Each number is 500 + 25 x the weight over the matrix's rms, rounded and kept within 0 to 999. Layers, rows and columns count from 0. Numbers have three digits each.

# up: layer 2 MLP up, 1536x384, rms 0.0307, rows 813-848, columns 0-191
# down: layer 2 MLP down (transposed), 1536x384, rms 0.0103, rows 813-848, columns 0-191
up813:487498490496496510507508493483501493494503503500507491500494507497498511490500511492505503510508506483499494487505494501507497489506505484491511499501494495513500506506492502509508516483500489500498501502518507478503496511503496490507507503499504510497498495505497502481494496506504488521487501526486516497522508502493506504498480490502520500491503503503510490499511503507503522493485493499488502514492489507491502500501513509498502492496492490506503509499504519504504500497491509500506500501509505490490500501523503495520505503510489495493497519507484494483499498504493498489
down813:501507497493504463483500498498494514511500490482506504493497491517497509525507477513515487498497481504494504519485503501495492507499489513508480502494505510480504508491519496501506489538504519488499493502493482504487517484477494524487497506518490524506510509499504500508491505496515513490506509472505487508489478496514493500497494509483509504505492508498490508497479504496489482493515502503520486497505499500511497504499471501518490501494534497499480491497493470502510491511504498491503503505493489517497499514483514497497487501474505495499502492489502496530498506487498509505
up814:505498491495498520501507501499501497496477494493496513485495504494503504500500518501511508510507497496509480508507503503489492485500494500494499502499503501504508524499502491486499522485501498501515508504516509493496487492501507502500486489512507510501493495492506511506496494498506504489492501500494499491490500509489494497492508488516509481497507487507499501497505492511502495494527492497502501506494504504494478495495517506505493499497495496501499521499469501506483504496506504504498497519501514495489517505492498505494515502510496491494488484493508494499493493499466485507
down814:500509494504503482505502489514503507504526501498510490526488485498502504509493480511506485490501516499488511499489476511514507495519518511510511488489497509491488488499495497508500495533516491511497483507497490503508509506486493489501493500515491513499513500501488498509496508492503496504515504493513492496513478476521509492503494527485510497502502514485498507507480504476497500503491501504488509495514504498513503511489495497509494508504510497497495479492518506497507488511506501488499499496495488505491493505485503494509498493498510507502499519505485501500486513498517511502
up815:456447490491483458527528493563478526471539495513441450553551495544558496489508555496419455525503536570537567559559428487484476548452414557501539486467494463445557453547501575479535423451458545538495574517438559546533512450533498415483532517454558511450509524574430478562531429563507468416551430452531475566487560555462479506539487548553515442529518501501536463489567465433509555519498542510466493547486523497465457446450541483502482516547578522464526517502431543462544483481478426557486469459565510430492451478458537441496488571515495493468527522511492464497428456539539523448
down815:471525530436506590545444512446482520401461496527500485405477471468478531446523500455536566520527542469446477500490489545425528521522504460509510523476575505483547462480520533464429525535493547484577474487518514418464510462424438498473545474520500467551462532482505591500494528500509511460529552473439456508443512582452480540508502519576531512481589497553472502530484547554480458509545530490525415509479522446507534423482545483452525554547518510503495576470463469455467494467526507562475499482516427477510522488480447523424490503575458438482520450520455516522521565503486524510
up816:516500495501493506499506499486494520489498501522496517510481499499509504504486509500509494497506518492501494492505503488536503508502495480505516508513497502511504498502502490476498510507509495495492487496505505495500500500491496488508487501499505491497499506508517504491504492510504483484511501519500509490495497508494480506510506493496491499519497494514506520501502512503506501523508508500492495519508490499500495498498516492505494498513492509496497518510521502489501509495482512493495498499501495481492505486523495501503490502494492505500497504499506508503498501517511492489
down816:492501515494504480488505497506495507500506484512506493481512499501489502492493477491506506507480454489501505503502495516491487505512522515522484487465505503492496501502488506515499497484495505495485495504505497491497514504504503537507511505502480491511500500494515494502506512478498505514485511501495490500507502469507515500507499499504510507479501502500490498504490508499497519509502507487490497494495508498498503500506476512505502496484515491499498502480471498537491494518506498503511502504501508528494502514493522483502509483515505486501501487492486491498502503468501472515
up817:511500502486501520508505509472500512490495499517491507461500483505510499503490485507510515520501505505485501510505505499487498496499490484509484509494488510500507510491496478478507490525505516494523501513506518519494497496505518497496493511510501501492492495507508512502512492490488510485493509494484502497486505502508498501516500515511479493511489483506479478481491491503501466498509499497492507488506492521490499492517491485482478499505501523492511499497482496503474493499512496481486493513507485512513525510480495494492501485485491533521500483504501505502497495497494499506
down817:523490497512497499495507498524493479535488505493497497552502511482494498500484524499484477500494473494532492511498483516513487501488526505492554459513521477493454482523505520510466509456485467485487485527508504492514494502480492507515502500485505479514488507487491475505485529509504507510497485521510494491526493501494498513485495490496485486476501512484539503513521517488482509520489506508492504519483483505513519518497527504493530498508492505501485511502522517511506491499487501508522497471475515457497476477510461503497495524521522469481488517494484494503495508512504472493
up818:501501507509505469491493500514527514496510499487489484489496483496499486449516511460474507506523504499490504497502517465497491492529489508492473470486510469493521507490518513513501501504482551502517503514491507502505513487489488482530504497487499495503496497517496530514494499505499501473494503487511497508484483487482491506503482521515498501528521511501477509482510530514537515497521503554474487504469492492497492492487520490509479538515513497503499509538472503502481496503502491502527491500512485497486492489477542491494478483512489493491514514488500481533504503548501493487
down818:453486463477615566525479550486427485462500559551515531522500509478504485589485512561517543525498489459382546539467517592544488543470523477545539375565456598512498531490430533519478512467520390545523502478550479506464437471466519551463538500507456497463449537490516498476456523498557521538482547527476500484455513468543532487515555486509513496444501498521484491533522492562453476522472538414563555492540482412512479477514494479486603332489479516475508500463492444523446439507500536466520466491468596563555541506528442490509496458509606520529519495508473495483544540481537484524
up819:513506497512504505508498509514508497500499498507508503515498508494495523496511503498500499499520508508491481491499496485495490494510507493530512493494517489499500496502503504497501510496504498494495493506514496510507506497496489499500501484518500493500511498487494507511511499495495480507489497497503512493506503502494492502496505510493517507503507493500510504495501496510497508499501499500497493495501493492502496499500502503499507496502499510517498486496512509489511499488478506493486508497494501506491502503482503502514497503504503507494512508496518493505498498516501483502
down819:500504493502495493491515492477502506488518495500508504474495501510512503508495508512505495504488491489530523497495508512496499501502491506494474519507495518497515502503481496514501493507502491505498499490477492495489517510512495515506515494496497504497496495513495496505494497504496511493501494491492496497497501499502503497503499490499505502509488510504487499500506508478510505490496506505506500502506489499492503492510486497511490507496498508506507524502496498526480483504507495506511500501509487481504505498497508508485506488492489499500485503500496510491514495491496513496
up820:447438479461491459547519502567464537460524487482465451542546466557574495489506562510433454527526558550520569547559439482451504511453444549528537490470502467457561451551530576495565425429427533551491583485430559540530520443506463443505513536443549497452512539550422491569522437568518474419543442440551477580498528566454462491520491558544506472516530502519531455510560464459510566520497541504486533547502543497462454443436563502489481497564574503451513512493454561426533472518489426561473457458557516424500458465455521431516503548514500493472561501498486462497423482545550519471
down820:504487520447516608533463518509474466416405469524541500480473447508515527482475523515551538538507543467522463461535482494424552513479498534510491536447500516439542434489546542490460521467467535500527459510546506451460502456440465500531509517456480515579526467499546547509505454544456519512455493494460431493432521581511466510515527516577549538467539472516514493511531534522519493470496489503523475511511508456503507472486492518476508558560536461488504548487457500420496488479519504570460461505564442494500485458476433500453502507582447458499531459502491535475499567464463529552
up821:497505491477488513497498507507493494506495503488493501495514510493494488496500499506500500484498501518500481497492501503481504508491505490509510505493504490497504511498497496490498505489498498495502487514490493516501496491494495501499497501493505499514499518504495510502513499509504498506493500509507510501504499500498497498495503502505502490513509519494510508499500492494493507513502500498488491505494504482491494507487503507480500496498493489518499499502513500508487491509492499505488492489517506510517501497489498505511522504491502492492494501497489486497506496492515498487
down821:512493500496520498498504494496509513488498496492511494509502484491510495496506505496485501505494511486513515504513498506508508506515481513493495481499502510494499492501501507508508506512504501502502496501506503504502491514511499508482504495502498492488501508495505490501493498499505510494515497496504494505510486490488520512504486487496514499479498499488475494503490498513520497506514510505509515495515498503506507501510508499498495501519494507495498511487494505496505508502506487494504507505490501485508491500500504506498502473500497500498513517510503499502493518510509509512
up822:497494506494492511506521504498506493490506497498512509503504500511502498500487501504502501505486493484498488514510502504498479491513512500490501507490500496511504504500501502508499511486516504481506500506508505505509517506507503491504511520489514490491487494488507500482513492494505493505500502517486478508505500501496498500490489484504507493473489512497489499500505505520508492500522488503489506494500499508500488500514512508482494499505489486492509506503479527505506503503497504503505505517498500497504509512512503507511507498498499521492486498495495496472498503510469498521
down822:496496493496513479508511498507498499519503495507513497508508500491500512513504496504504492502510517503513501503478487512507492504479474516516491480516496517494491490500499493500501501518505494510497483503505500516491501491477492522493490503507477501514494499500499489514492525498505504505498505498516488492516477494499512502510500511500511511524513507494520504489491503462496496498490510503504485499491514495501507506498491510505510505506509491502487496503511487507498496502513497502498492479506499504499487501472493500496493496496495483489505503511496486532497500475512507495
up823:496511505496490490498515495504494497503498515499504501521501504495500507514500500486496493495526513504504498484503500501531506500512499501506506515505512490492495479507497486494497496506496494488496493490496504488498498509484500500494510507516497516493501501500510512514532504505496481487494507514504488500502502503499472525499500503504500507526494496507514520485500509493499503508493513508516501490498489497507511500506496504492501497487501505495503494511521511495509480503494495481499485515502496504507486486503511498495494501517489502506509499500500508494506504505515501495
down823:502490509507527511486490504485508508487492480499505510482509502500489495472481493514506507493477465497502493510504508509481506505488508498506492458498486511507519511491503514495505488482497510492499503499509481496506503500532498512512515500496501488517504497503500496497495499480492503519502496502486500498492495501502520510499494497496491503465499510502469491513512501503513499509500508488479488515494505498498506503511518502505493493509494500493487521500487489519495510508501492507502516503502510500512508518501482498502507498490516500501506485509510497513492490491486488502
up824:493500514493501500509490493497495488496484509471515501508489509505503510505490491514519491492508512507499503505497499496508494482497495490500500503490510501491496473504507505495510483502514513497507505485496497478495510492505498497496505504486503491482492485494494499485510496490508503523511505497506492496478500502500502503510507522510525492495504492486505490492499495500502500509501489502501509495502507493485492505508493494489501497492499483484499502494487509498505471499499507488494503510509495510499504519489509510511510499513497485496515509494482518503492505520515501493
down824:490492499509498498492512507511506502501518475514510511505500491496494499502499510486495510505498476495509485503507497507515503510486522505497494492531494509498507514487496499493485520493504497514492499505503504501510510506486500521508505500495494496519494506506503496514497514501500491489489497520495502507504503482492489491499501480505507500501492496496491516505505513484515495494508504501505496496497502504520506490501521505493503498501497494515496500501498492498499517500501495508504493506488507485499499493508483492502491496506499507491497497511508487495514488477509511488
up825:490438502485491453543537519543440519457537491520435433537563452587581490511492560515411449526522544564513591554556453498457487537447447555509518502463487502452553469562541581503565440440414511523509595460393551560524503438539440434514476535429571457454478540567421474565557447559508439413567440440537496594459551568448476500515527548560497481544569530509537465483546482439505569516481547492479494567540554474444479406411559470485511505539585516470514506480462559429527466502464414575455463446572526425498454488480509405525516559533487478474553487521468487521430487564560535476
down825:527514509497495572558514479494489500444452508548510480477509465489491502463478485455503515537534525523501468496566437486443522525501468547484437500429535488444558452517487497553512479567440531528531480435476539472494480458465499455583527579508534474529491503519521554525510515511476519498444483464508408527497504575437471470452497525508462449491527471543488451499539528438489485528526491515494550487517477536497502511485541477497501524543512530497511456519421509473546499434480497495491483531517479470515482479497485532422504474613450422473572506505441476465482523604498500465
up826:495496500507443497492489502494503499487521491501508499500498521526497487468507485469497468486505517509552485497525480457498500491497501518499504538483490497512483498519496505501496507498509515509490492502504505493518491524533509523487499494510493507465497486493508485502516491504505500506497503503508505495494521494498499492494492492501505501508481490494498503494508501475535514492491501520519516488490498492532498525500476495499464493501501492513530489484506499520518501496491474493537498498508492498485497506498512512494500496492462492497489502515500511486486445501509493493
down826:453517493509564565581529507440477501524453483479500483567492510448529486479532577521536590485499507513427511525442518551557505548448474507514517479556438496459510544503553472498526509438549519501487519505503518511434522425437519440485490503490526459590510499490501515485459457469492511489469507519482525501473487530519487496497492513527550495479514468515517491568504475556422491516516486463491473492551527176443487490505557482490546502472475537567449544501477478518508466471490503540468498508475480501505535495521450494528570523504592505539527455517514501467511547482544507496
up827:489429501464506476548518527534443561455526467548445459520563468541560506488488573509434433525533530552522547577529454486469511547443422559510520513452480501454571472564526584532552451449425525540511569488428564553522485462512477465492508541446559466461498546532434479584513453559500479422561438456532494585475549543437441497501499573573472452538553484549532460486554474466520560522531556509454506569535538511451465430441582476475504504549567533467509532470452546440526493464493434590449445460564495425490441463480527418516484534527500484473566460513492471509431500534551546489
down827:505491496499543593554521487477501453468446526548486494436511533508530491490514442453526483465501513495439440461494436536465459472495470567525483552435481538462513415523502496559503559519486491505528494492458515490445452507434460487534432537505506489584509496462517558517517529527483560492459514533442467543453534574452486508497544540526577453501505492575462486520512525499459446542551476513502490458505465482489512436470534485527519512526517564528541571508471458476515493448551515540459492491458472484501500476500469540503513479563497455474554464493505473475512604483490556525
up828:486463491506501475517527510544472555464537495519472460511546482550564512476494539488436453495526549539524576538542437477457480527461442550493530492467495491476538477553501572501559435464424537522501562493429546539543520471513472460498506535459544481471484514562439499546516447556510473437548445477567497559478530569451474505502524556557503464527525512518536446505540484461531567491501537524486516527523534539470468457436542487484473529554559501469537504496443542446532489497491435568478487453571514440500443481486523424490510553517481485459545466507483458514443470532540513477
down828:510510518500461525490488499489480510461506551500479547455499507536505530498486460472505469521486501485533504501499445513499505500519488520478499517482500516526504488529526502536497500499480500490488495506522515533551413529501500463491471481499523482535499504479503535495521492494514485497507456498519483507513509536487489521491571524506517516509510505506505480443509521500530495540530516521497503465498487493528509487501514484480449459505507512516592466558504492474536472488484467534483469496492532491508479496516530513466496510494469481484498506449480469492482495524505514491
up829:490504519499498498478501514495512493493514507498497512493506496497490502496507512492492502490499510500491514509506498513497499509504505490501498509518485502501501501497498516469476513508514499493489506502496501510503503494489498506509515503504503495500499509494496498522516499503502497493503507539506490504495497496493505507489495493483489499498495484486491518526505521499503502497478504485503490508487514491507506492506510490499486499508505502494513504510519500495499508488482474490493503495480503499485517517518497511543462502502501503498510474493493496490495506502485503503
down829:488491488517492518512504496490497513514475501485490500478521509508520504508496481503507496494479491486517498495502509494493498515496488503510517476479518499481499497520502498502524494502500509493487510504505497504486506488509503485488493500492484509506507491503516501491505514494498494507501483465487504501497495514509511513500509504516511503503509514525530483501504490502493501507502496521499492488489485497493509517501481506493507504510494504491469497493488513509499496521508509500514504483518496493519502494474519509468522504503507507516491500499496504509509487508498502504
up830:504489506508500496467508502501507512495498495495506483513485496500506501497513502493500500513492503498506490500495502478506501502490498507491497487515506506505505495504496495508499507510517499496511502482517515501506494521514491497506514472506505499498493475511495500486488497500505503507490492484503489491511500503497484490524502492511497503480492477512515482471499505491506475489517495493499503505507506499494483497511497503482505495492513493496499522494505492494505495489505503484506510507505509483486505495487489508496506500494495490502490501513491502490499500498486497505
down830:512518505495500485512498511505505493499509495512488506512512494489484489514506493495506513518492497491499498502510498508494507491509507516506493539477500484511487509498509485504502485475484511499504507500499495486491493489477502488494499508502501506511501492501498503512505505497510491502496524497500494510518509488509509499496498499489499490532498515479468514510488502511500518505508509507491494507497510491493494509490488503495488499494509492504504471508499518516521508490509510509496507493509481529499491505504528502488503497506515507501509490491488492516498513499499488502
up831:500509504497497492489507493509506489504494501497499504505496498499503511503475501503501494488518496496503485479505498496503498493501495499499500496496513513509493507506496503506510495495482500490490500521502505490495498494493517504502509498503503505503495495492507511491500499516471509487505497502501490504501501503503493503504496516503494504497500486507501517496500499486498502501498496505498507513507494497505504518499497494498501509499507502501500491495499510503498492493510499511497494490508496506502499493522503493498516503503509497492511490493500499490495495492520495479
down831:515497509511513506514498494502492512483509506502490501493492504488494494494499489495506513497494507517485513511498495510506495510484508502513507500512492489492519491494493508495491492491505501509487488486494500517506513501512503495490506499503494512487497510493498499497507495495515506498519501503496504496484488494500507496493489498492505515507513508496490489510497489534500486504519502493490496504494499506496512489507509514510483487516495496491501508498503480484497513505483496492508498509480507494494501502496500497508501492495493496508494500507501510515504498513503508516
up832:516493500473509505508507507474497500494508500486501510498508504501508496494488503504499492496489501487504505509498501508486469500491506497508504497503503495494507511503504508504493502491504489480506497515500510496502495499495486497513508505498506518508494483497502496494516505508482494496509503503498495492504505502491496511498504488495500491499497477526499479511504510501496490497516494495505494511509510503503503506505511492494505508498492493491504515509499496503507500509501508519504514492494498476515487482499494504503467499493501495502501494498515493499502506499487494503
down832:499495507497490487483487498525513504499501500487499501509494506498489501515504495501501514508513495517494495502497501502518504499524496516506499508487500506511477497491496493501508502501502509494500495499502481507491493492499509507477499499491503505489509501502502509501485482483505489506484493508490497502492498498510504501499503499487509504503498510489513510493501501495519507498487494514506495490502508497500489486500474496506488492497498484498486493493499499492506496502504495495506499500507494542483511510510509490515501515498505493497497502504490512504495506509489489496
up833:505465502501490509510479492509477515455519503495505485503526479531543512487497531496481465485522551509519534531522474476493490505486460519501538506486512492469537485558541519503542465459481506507503508498464522506514498469533469461547498489507565506472499511524475486519495454511521463475518461482531495530490515572462468496495506522538510489522510466507555483485543495498503517511501501510487528518504518500463469480482559492506476501539514495483516526504485543427527479490498484513475498492521495444505478475481488469494491568536491459459544500513491479511441489539502508505
down833:491472519508475547508478487503486490440456532499499498480511499529531505519484486522489454505514556496549510488540441499454495503489467520476557541496519498458524454557563470500525494449482491487515485503482528467524476451528462397537486492493551511510502486510500503507497451535500465471489453491517493500498526628440452536491556521542507526500504472518539479459553523505484487522538488496513527499506517592469503444477552506518469480545510490490517530516474532412546501484534492543430468515498449415502475457464450510475489564528463430462535487518487477508448531561515511497
up834:502462492489488491523505488534465505436505495491493482515525470541562478489516542505463469501522553531524533527531465469471504513486454526516550495475512490445549479543542535509543454446463498515492531501448521510529500459544474443536493515498559500464509517522483496526502449527514456461527453461516497532501527551450456495492511544550492487510526482508548474495543480477497530499511516519501531548515530516466479469462556487494482510545519512484510530494458570427524470484505464540480483482541503450506477473456491476498491549548482463468526487513500461520445489541532508493
down834:489481532507489532514471486495488488429443523492499508453510498514526502513495471510504498521505532485502515501544445514448506494517476518484555526478520498448521449535561467499527490455486511496531487514491525466508449464520481389530485494494539503528504491494515518497495460507499464479517456478501496508476522595456451543487566510539514517499504479533525469486537507510488480505547490505497522512507509555487497446486525501503470501555501497494530538517469543404524517491526480549450456519505472436508473461471467508478473537531478455458518479503490478506453545552519507505
up835:502494513484499490494498517507501506508495493501513484505481518486497498504504506493502488485535510509504491503499496506490516502488499475505517495499517493494495462507507509492490491520520502496496494479506490496508504497487507503513499498487497496512500493518483509501502504511490490508521497512508495497496499506495494499503498515498499480513500483495530517518502516473499516489485496499529492518502505509517505495512496518498492497509497517505489492493509485500511472509490504490486497490509500501488498493500502484523480505511498491494527486494485496504498502497508493503
down835:507516500497483512496504502478507512471513506482511509484505489518512480497502482508505518500477485478484498481498518481508509508515493516508486517488469517492531540492487485508517506467492513492509517490499494506485505521539494492472510494494489500484505509503525507491510466478506495495491503497501503528485516463523508500486508470500503526511509511507434493504508487559506498504504503506474506494495514494475496509510503500491498503482520501498513514523484529504498522499498500522507517522468489494509495486507510502469503497487512509508477487505512533481504489512503492501
up836:511467499493468494523502500531476514454517493493504479504527477515559499479506548499473479508517542510522526530524455486475488512507449526505544486495524482462556487542539538507539469441475513508494519505463528509516506462532464439534500493507555495487499511531485506527503445525508462468527453478527506528507519567440459503500499521526499499514543469494543482490551479489501519523506501504495520532507532510466478464475555503495478510546522504479504535504469556428524488487492471534470487498541484459500483493474502486505497549524506465448540502518497469513434495540525508498
down836:499492515515483568510477490500496484430434512502490502473509493518533501494485483485489499530515543487517515475554430513436498503505469513480568512492515503455532454552560471487519511452465505484525476530485536470524467464505475398523490491488549494521504501509506518500492461514487471483518466487498492511474512629436451534481551509550509510483511483532518479470544520516473464512564490493506512493496505529472505447476559511502465509564506497493525554518478536399537517481518505554448481523514467434498484467472443524468477538539471446430540480519476470515450541564513503509
up837:494464503519484477520508494515503515478507520499494496524536495513538498469514531497466479506524540526528544521533448506508467514468449526496539491474499496466552491543500527500539471448458511514493526486464548527512501473512489462486498517494544505487502507542459485532497440540512477469517457472502488542501539539467470504510505552506493491502533493507517462508515484477496508508505506507476527540469513474480491462462522497505506504526519493463509508506474547474527483504495461548482481481561518446500478494491519477515510557518514482482525518495497469495465478512535492477
down837:493519504461437630540484494415496490446446512555520536462499521483512521386516445411523552507472496459511501524446458507463515507484504522548538532490539468501513461501494479531485505481490614489532471508507520487456503499453496490423453505486498485541469539472525539517468554493547518511532515487462479522442537576467483533508502537520534514486546497515448496474459516552445475487509501528509401481488486384521536527490549459490488614508480530520540524545518466483520454474525518569486499456449398482534555498484462526430492503556403448481547475520455495466531534503571522545
up838:506459493505488499521490497508480505438510503490492481495527487530544503489489538499472457512527554513531538513541460480493500499485449513499555509502515482480560479547535522507530466463468499502497513508473530506534512466534464463535497497497546498473496513541481501513499442514511465478518477483525504531495516558461466491502507529532504508510521466512550482500549506478506513515511505510502525530504525499460465482479573502505483487539510506482514537502479539431526482496489479524472486480522499447497472472486492490492482556535488454460526508506496468523432495530505498497
down838:493479527503475528511483481485482499424461512510493495474513505520527494532492497518478454518527561510541506487548441499460509495485458521481562557484512490459556443544549472490511497447487488492525481519488531469539480461529470406534495503490544499510502492521491497507505438531496467469514447490508495513492509592437459537480541522536501525499508471527541469478552513489500476519541502487508516515511522591460505444489557517523460493545508502490533546526489547422546515484514473541442467512512459417500471461472472508470454569524460432445529489528484464519429525565513507494
up839:508503508512500499513495494496501492499503492482504523496499494504503503500501493502503487483501500495497500504496499511484492492495495503504498486504499504505491483501503503489506503505496504495493502503485495494501509512505484503499498495506508507499498504500511486496493502518501508508511504502514482492498496497494507494492491496506500508494500487485496507498494507489494508520497510501528495510507513500510509491499497502503504507511501494496498487492492499497504507511517511505498507505498508497498489504501502493512488497506497506496508492500516499504500497508498484486
down839:491502508499499515493491497503502500508497505498515503506501520502491503500496504485496529514511487499501495495506497490496498503490508504501497538504497500502514509496494495513491486488497498487502496492494498507499508498494506492499490496486490505500485488501508513504495494483508488491499492513498498511496504500497492497490503499491490509517508494509505497491518491539506500499508492489494505503501481493477502505512501501495490499491488491490494505522503502501505520498491497492509508517496494506486505490511504494505507499495499499520493488492500515502494498499506510506
up840:484444482488500458556539523548454573458553472491466457542585469563560521502485556504403462539525552564507554550541437494465493534447430543494526517463484475464541450554516603536546423427423505539488572469405549555536529461517491435491495540465560491460511539557411477576506430573516472418546419445555499576499557554450472512505468542556502488546524511514557461508566459436507565496508545493484546542534525504440447448434557497516508503549574541436506513492442534433510453512476406573460476437567515428519443472459513409505486551510508488467535497522466453530433484531528504490
down840:504525529488581547529477513466425482480474578526530519437511501499524532519435469496513516567456536486432439477538503560431568516494487486478468451475524545498434454521507532479490533503456492533510462487461458515463447521452485428495499546506470496547517480488514555482512505579473528538524450500474476474470536550494493511503564501606535482548515531499471457537486553531477467480614508540498437490541495551470469446503542516499498471557527482519564540547491451467480501473508483535464464518487534501547438514536483508455498460515564478500555460444456508498545559480545524500
up841:506501504504492504512482505497504494495493500501510492486480511491505510505493490492506498489508513494502488488496496500497510508485498495510509503505535498488504488508521497489498521508508499500496479503509496498503508498486493495502498496511508512515493503505511517483506496505513480503510494495498495489504494512495494496505512510519503514504507486511528515483500503483495493479514508496508488520500490508498493501512498512508508505510485497493500517495500503497493477503501510497482492505500503486515509503509500512491500500488488484482521502503504487505494495501492500498
down841:510512493492518473493494493512501504485514483496510499518502485505482484503494496524511506498507464488500499499496527506520505513537506528512482503478455518501519509466445487513500471477503502509507510495501480496478513511536489513507505501511468511475512496488515477503504485477499501504496510512515489504492514448517508509493473505477499501494504516476435502516507509553520523493472499495484525485506519501490495509509497499511502504480540494492500483503485531513488518505495488489528525514485493526498501497523517488508497504501520529524478487490487513496509520504485493511
up842:461429485465478490517506493521447539453527508511481458509544486534564486484490536496448445518517548557536548525535430468462483520480444544501536483491500480457567456587508566513545458446433518527506558507460534533542535467525462441507532554474562488478506510549447496548507431550501461446550444447556481555474528567434467495511518560558498471524534502491538465467550480453533540510511519522484517558503540512456468450452546470523479510554541506487534516513447575433530474499500443540479490461579511434521456473453516436483498563534490473450549488503492462505418468539525521505
down842:493497557498503511461489472510469490434465529530487521464518482522534495557498456528497441506493562493516513460531438563453510495492485529472534507493524533484537452549514492511518508489483446494495498505491519485553458514482475427505481499490553490554505516482532488479490476516492491474527479491487493501501518602452489535498575547526496511496495498508522485444550528494489470509564481455519511468514503509481504451499508513528497448546497491502544503498472524416519484498507491543433461482499520458516438487516462519455466555490495455474526497511478485485449515527520520495
up843:480509492492494520519505494476508513491505500514485515484510490502507493501490512506487506481496507499491494500507499514487508498504497483501494506497501483503508528499507508491510518514515509499499493500482497492492494472488503501502532504506517486513509519520501515496515493507498493498491503499496511505509502499498521496510500508521505515508502479490497504476493498498500502501506507509522492498489490498507505503502500476503496494516499507511509497497495496505492509494502505496491512503507502503489518515483505504514499491489498532494503508499509474506503499516491495487
down843:496495491508518478494486500524498501531491503497501481524497507495493500507494484502506496502508483497509498510484505512516497498479516510504524495508516516486472481520477508514488488482503500506505490508522501510502507512517491488489492509491477516501500491487512472510491525483505513504497489509511479486508494518504505509497490510483495505500493520491492483518520508518504493496506513490490505500496494506499510494494512508507511499504495491480492515514505516498489496504495483493520511485473507483502482494500486504494497504500507490507496509481482525503501500477499511508
up844:485459495490490482492497498516482521478520509491493464506502485532525508511495512514461460515513525503523518505529461494476503528499462519495496502472504487498521473518524533514512485485463483513505517494471535514538492498534486471518494509500527493481489512516478512508505487508504498481494489491529505525504513535469485499500501519510505494511540496501496481490548520476539523503518514498471543509497505492481494488483512482488490472509549511484524509489484524479502505498504476523466501489516521475484453492507525490503503531533491471485540488506500474519465476505485506505
down844:490487515481468481489483504521479493446500535491484485468500481554514504535507482513483462495502531484547516487541455502478513503513490507462491587449501519500542472539541496508495473495468471490493502508477544496537466534530498465517508500507505493482508485498499503519516467506510495483516460500517499503508521548479484513487525522528518507530504497513492489472546525491541504515522506514496520505492505626498507453503490488482470431529538494495535501504483525453505520502522470534470496493512504470505452476504528514491470531513467461495538503501504491520483492530494506492
up845:496497490508498517484504496494478514505490497491509497493502511499502490496497507502500499519517502491506500497493500503504473504501491499491496494494506488497497487502496496510512489495496498495497508495507506500504503512508485499498502498495508504493494493503502495497481495500505505512503495478491486498497507505496483508493509494513483479501506519502503498497503490502498492498502498493507507501509503491503489495490491508512508497506496520497500504503490510501498481510510490497503491516499497501507484496496497499495509502512495488494496502501519504513503495497486484498
down845:507502503502507492504501502511518495488505485493505494504505494501482504513504496484498509499495489507489498492505492493495504505491514497487507513510505504500498510482515504506488499504500496500499509509491493499497500493493504511504498493499491504494501503503495504512512517505498502484504512507490506504498486493502502495500508502495504501493502493498496509507491506511512513516507503501498491503505501498508504490489503495494483503486503489505486501493519496494510521489491512489494506500517502501499507496502505498509497501507507500497511498489488500493493504507499506503
up846:500520489504500508485506499527496504498481507506507482481501510504489495497495502523503492499508505487511489497485488489499512492529499497492520510478501499487493491498535482508517504498493498498486508507501495492514486496520492497501496501508500503507495475476501489493482490492485490505498492487504503495507507501496497519497495527497514507487487516510502488507499524529499497503504497515474500496504513492501501494502510520505501498502483505493497498487518524485520511494503509488494515504491486501511507504492493507503498504502514488479493490492510512502488507515519482497
down846:515471491470503494498530506483486492518546468521519509531482502483510506492494491482500522496490501517489514500555532524494512515451502500482456486534501494531530508497438522509482514501531497538492517506504500514469513512464507546515495496492515507471478517538490505519503516519517490473512517511484485510511513503508509495501518476510509500514516466502500513490501483438503481501516518468525511514503497489509494525505499517492484491482500512510491516510480476527475517503492492488507481494519530487488475520518520496489508497519481507515492514518505491483523488475495527498
up847:464450491498470468527539520547453530470555492515453471512540497570549487468509571481435431506497542543530561549548432460465473540467424548509525498472486474453543467558533560526529462461440534495488550485411531540532501468511480471489503518447545486445483507555443479545493459564521458427557450482531478562503526537468482505521510538550524466536532525519521466495561482445519554520500528522478521532489526505462457456445539487501466519538563519462525510491465526462510489475484421557501468464563510439469438503475526454502491540528488488457560490510478447507455456541534534485
down847:496486531475460501471497507497454489517508562501496504471507492535519504491480482437506433509493507499564502489517415497476525470533465508466497529462522533512516449556482483499495521566467521492485530502498517496545442551523489473536490496493519479526498490479513475517527472466527505510535447488460495527505527561477483509502541464554518490541486483532482471499522564459506474514551507558501495493474508531545521488464506512503429464514529491491581478541505532482497498502524462525493471508541504475493468504516536519448512519486453487477511510486496482517486486536493539492
up848:498493512515499503484501497486486468493505500506504513501498490503491487496500514502510504504498511507496487460497498504508508496513508491514509500508478499494503498498496496493488523510504485503500490494496503498498508502494482504525506505489502496503518504500506506502515502514503489495498502482497499503499503502496489513495505510500501500522503489489517520490499501497505502521512511496518494509497502503502501501502514518490494507497501516524496509504512493497498509497507503498488526502498501496510494504489506500522492505494504502494498487509505491503501502508495500484
down848:478494510504509494505505519500496518506491497507495497499510506501505495503500478508497505481487484486510499510504509503497500502496490507509486498483517504503502514515497490505513490477500518504499512497513491491502507510516505487449506509503493500499507493497516496510510484469501497514496500507495495499507514498497517499497495482504510497477497511486455487512503507495517503493519500514490504488499502498487510503492485503505505486501506489491505503494495510516509502515506487499509504504497498508518501516503503497488490472501503506514497495480495509503504505500501498518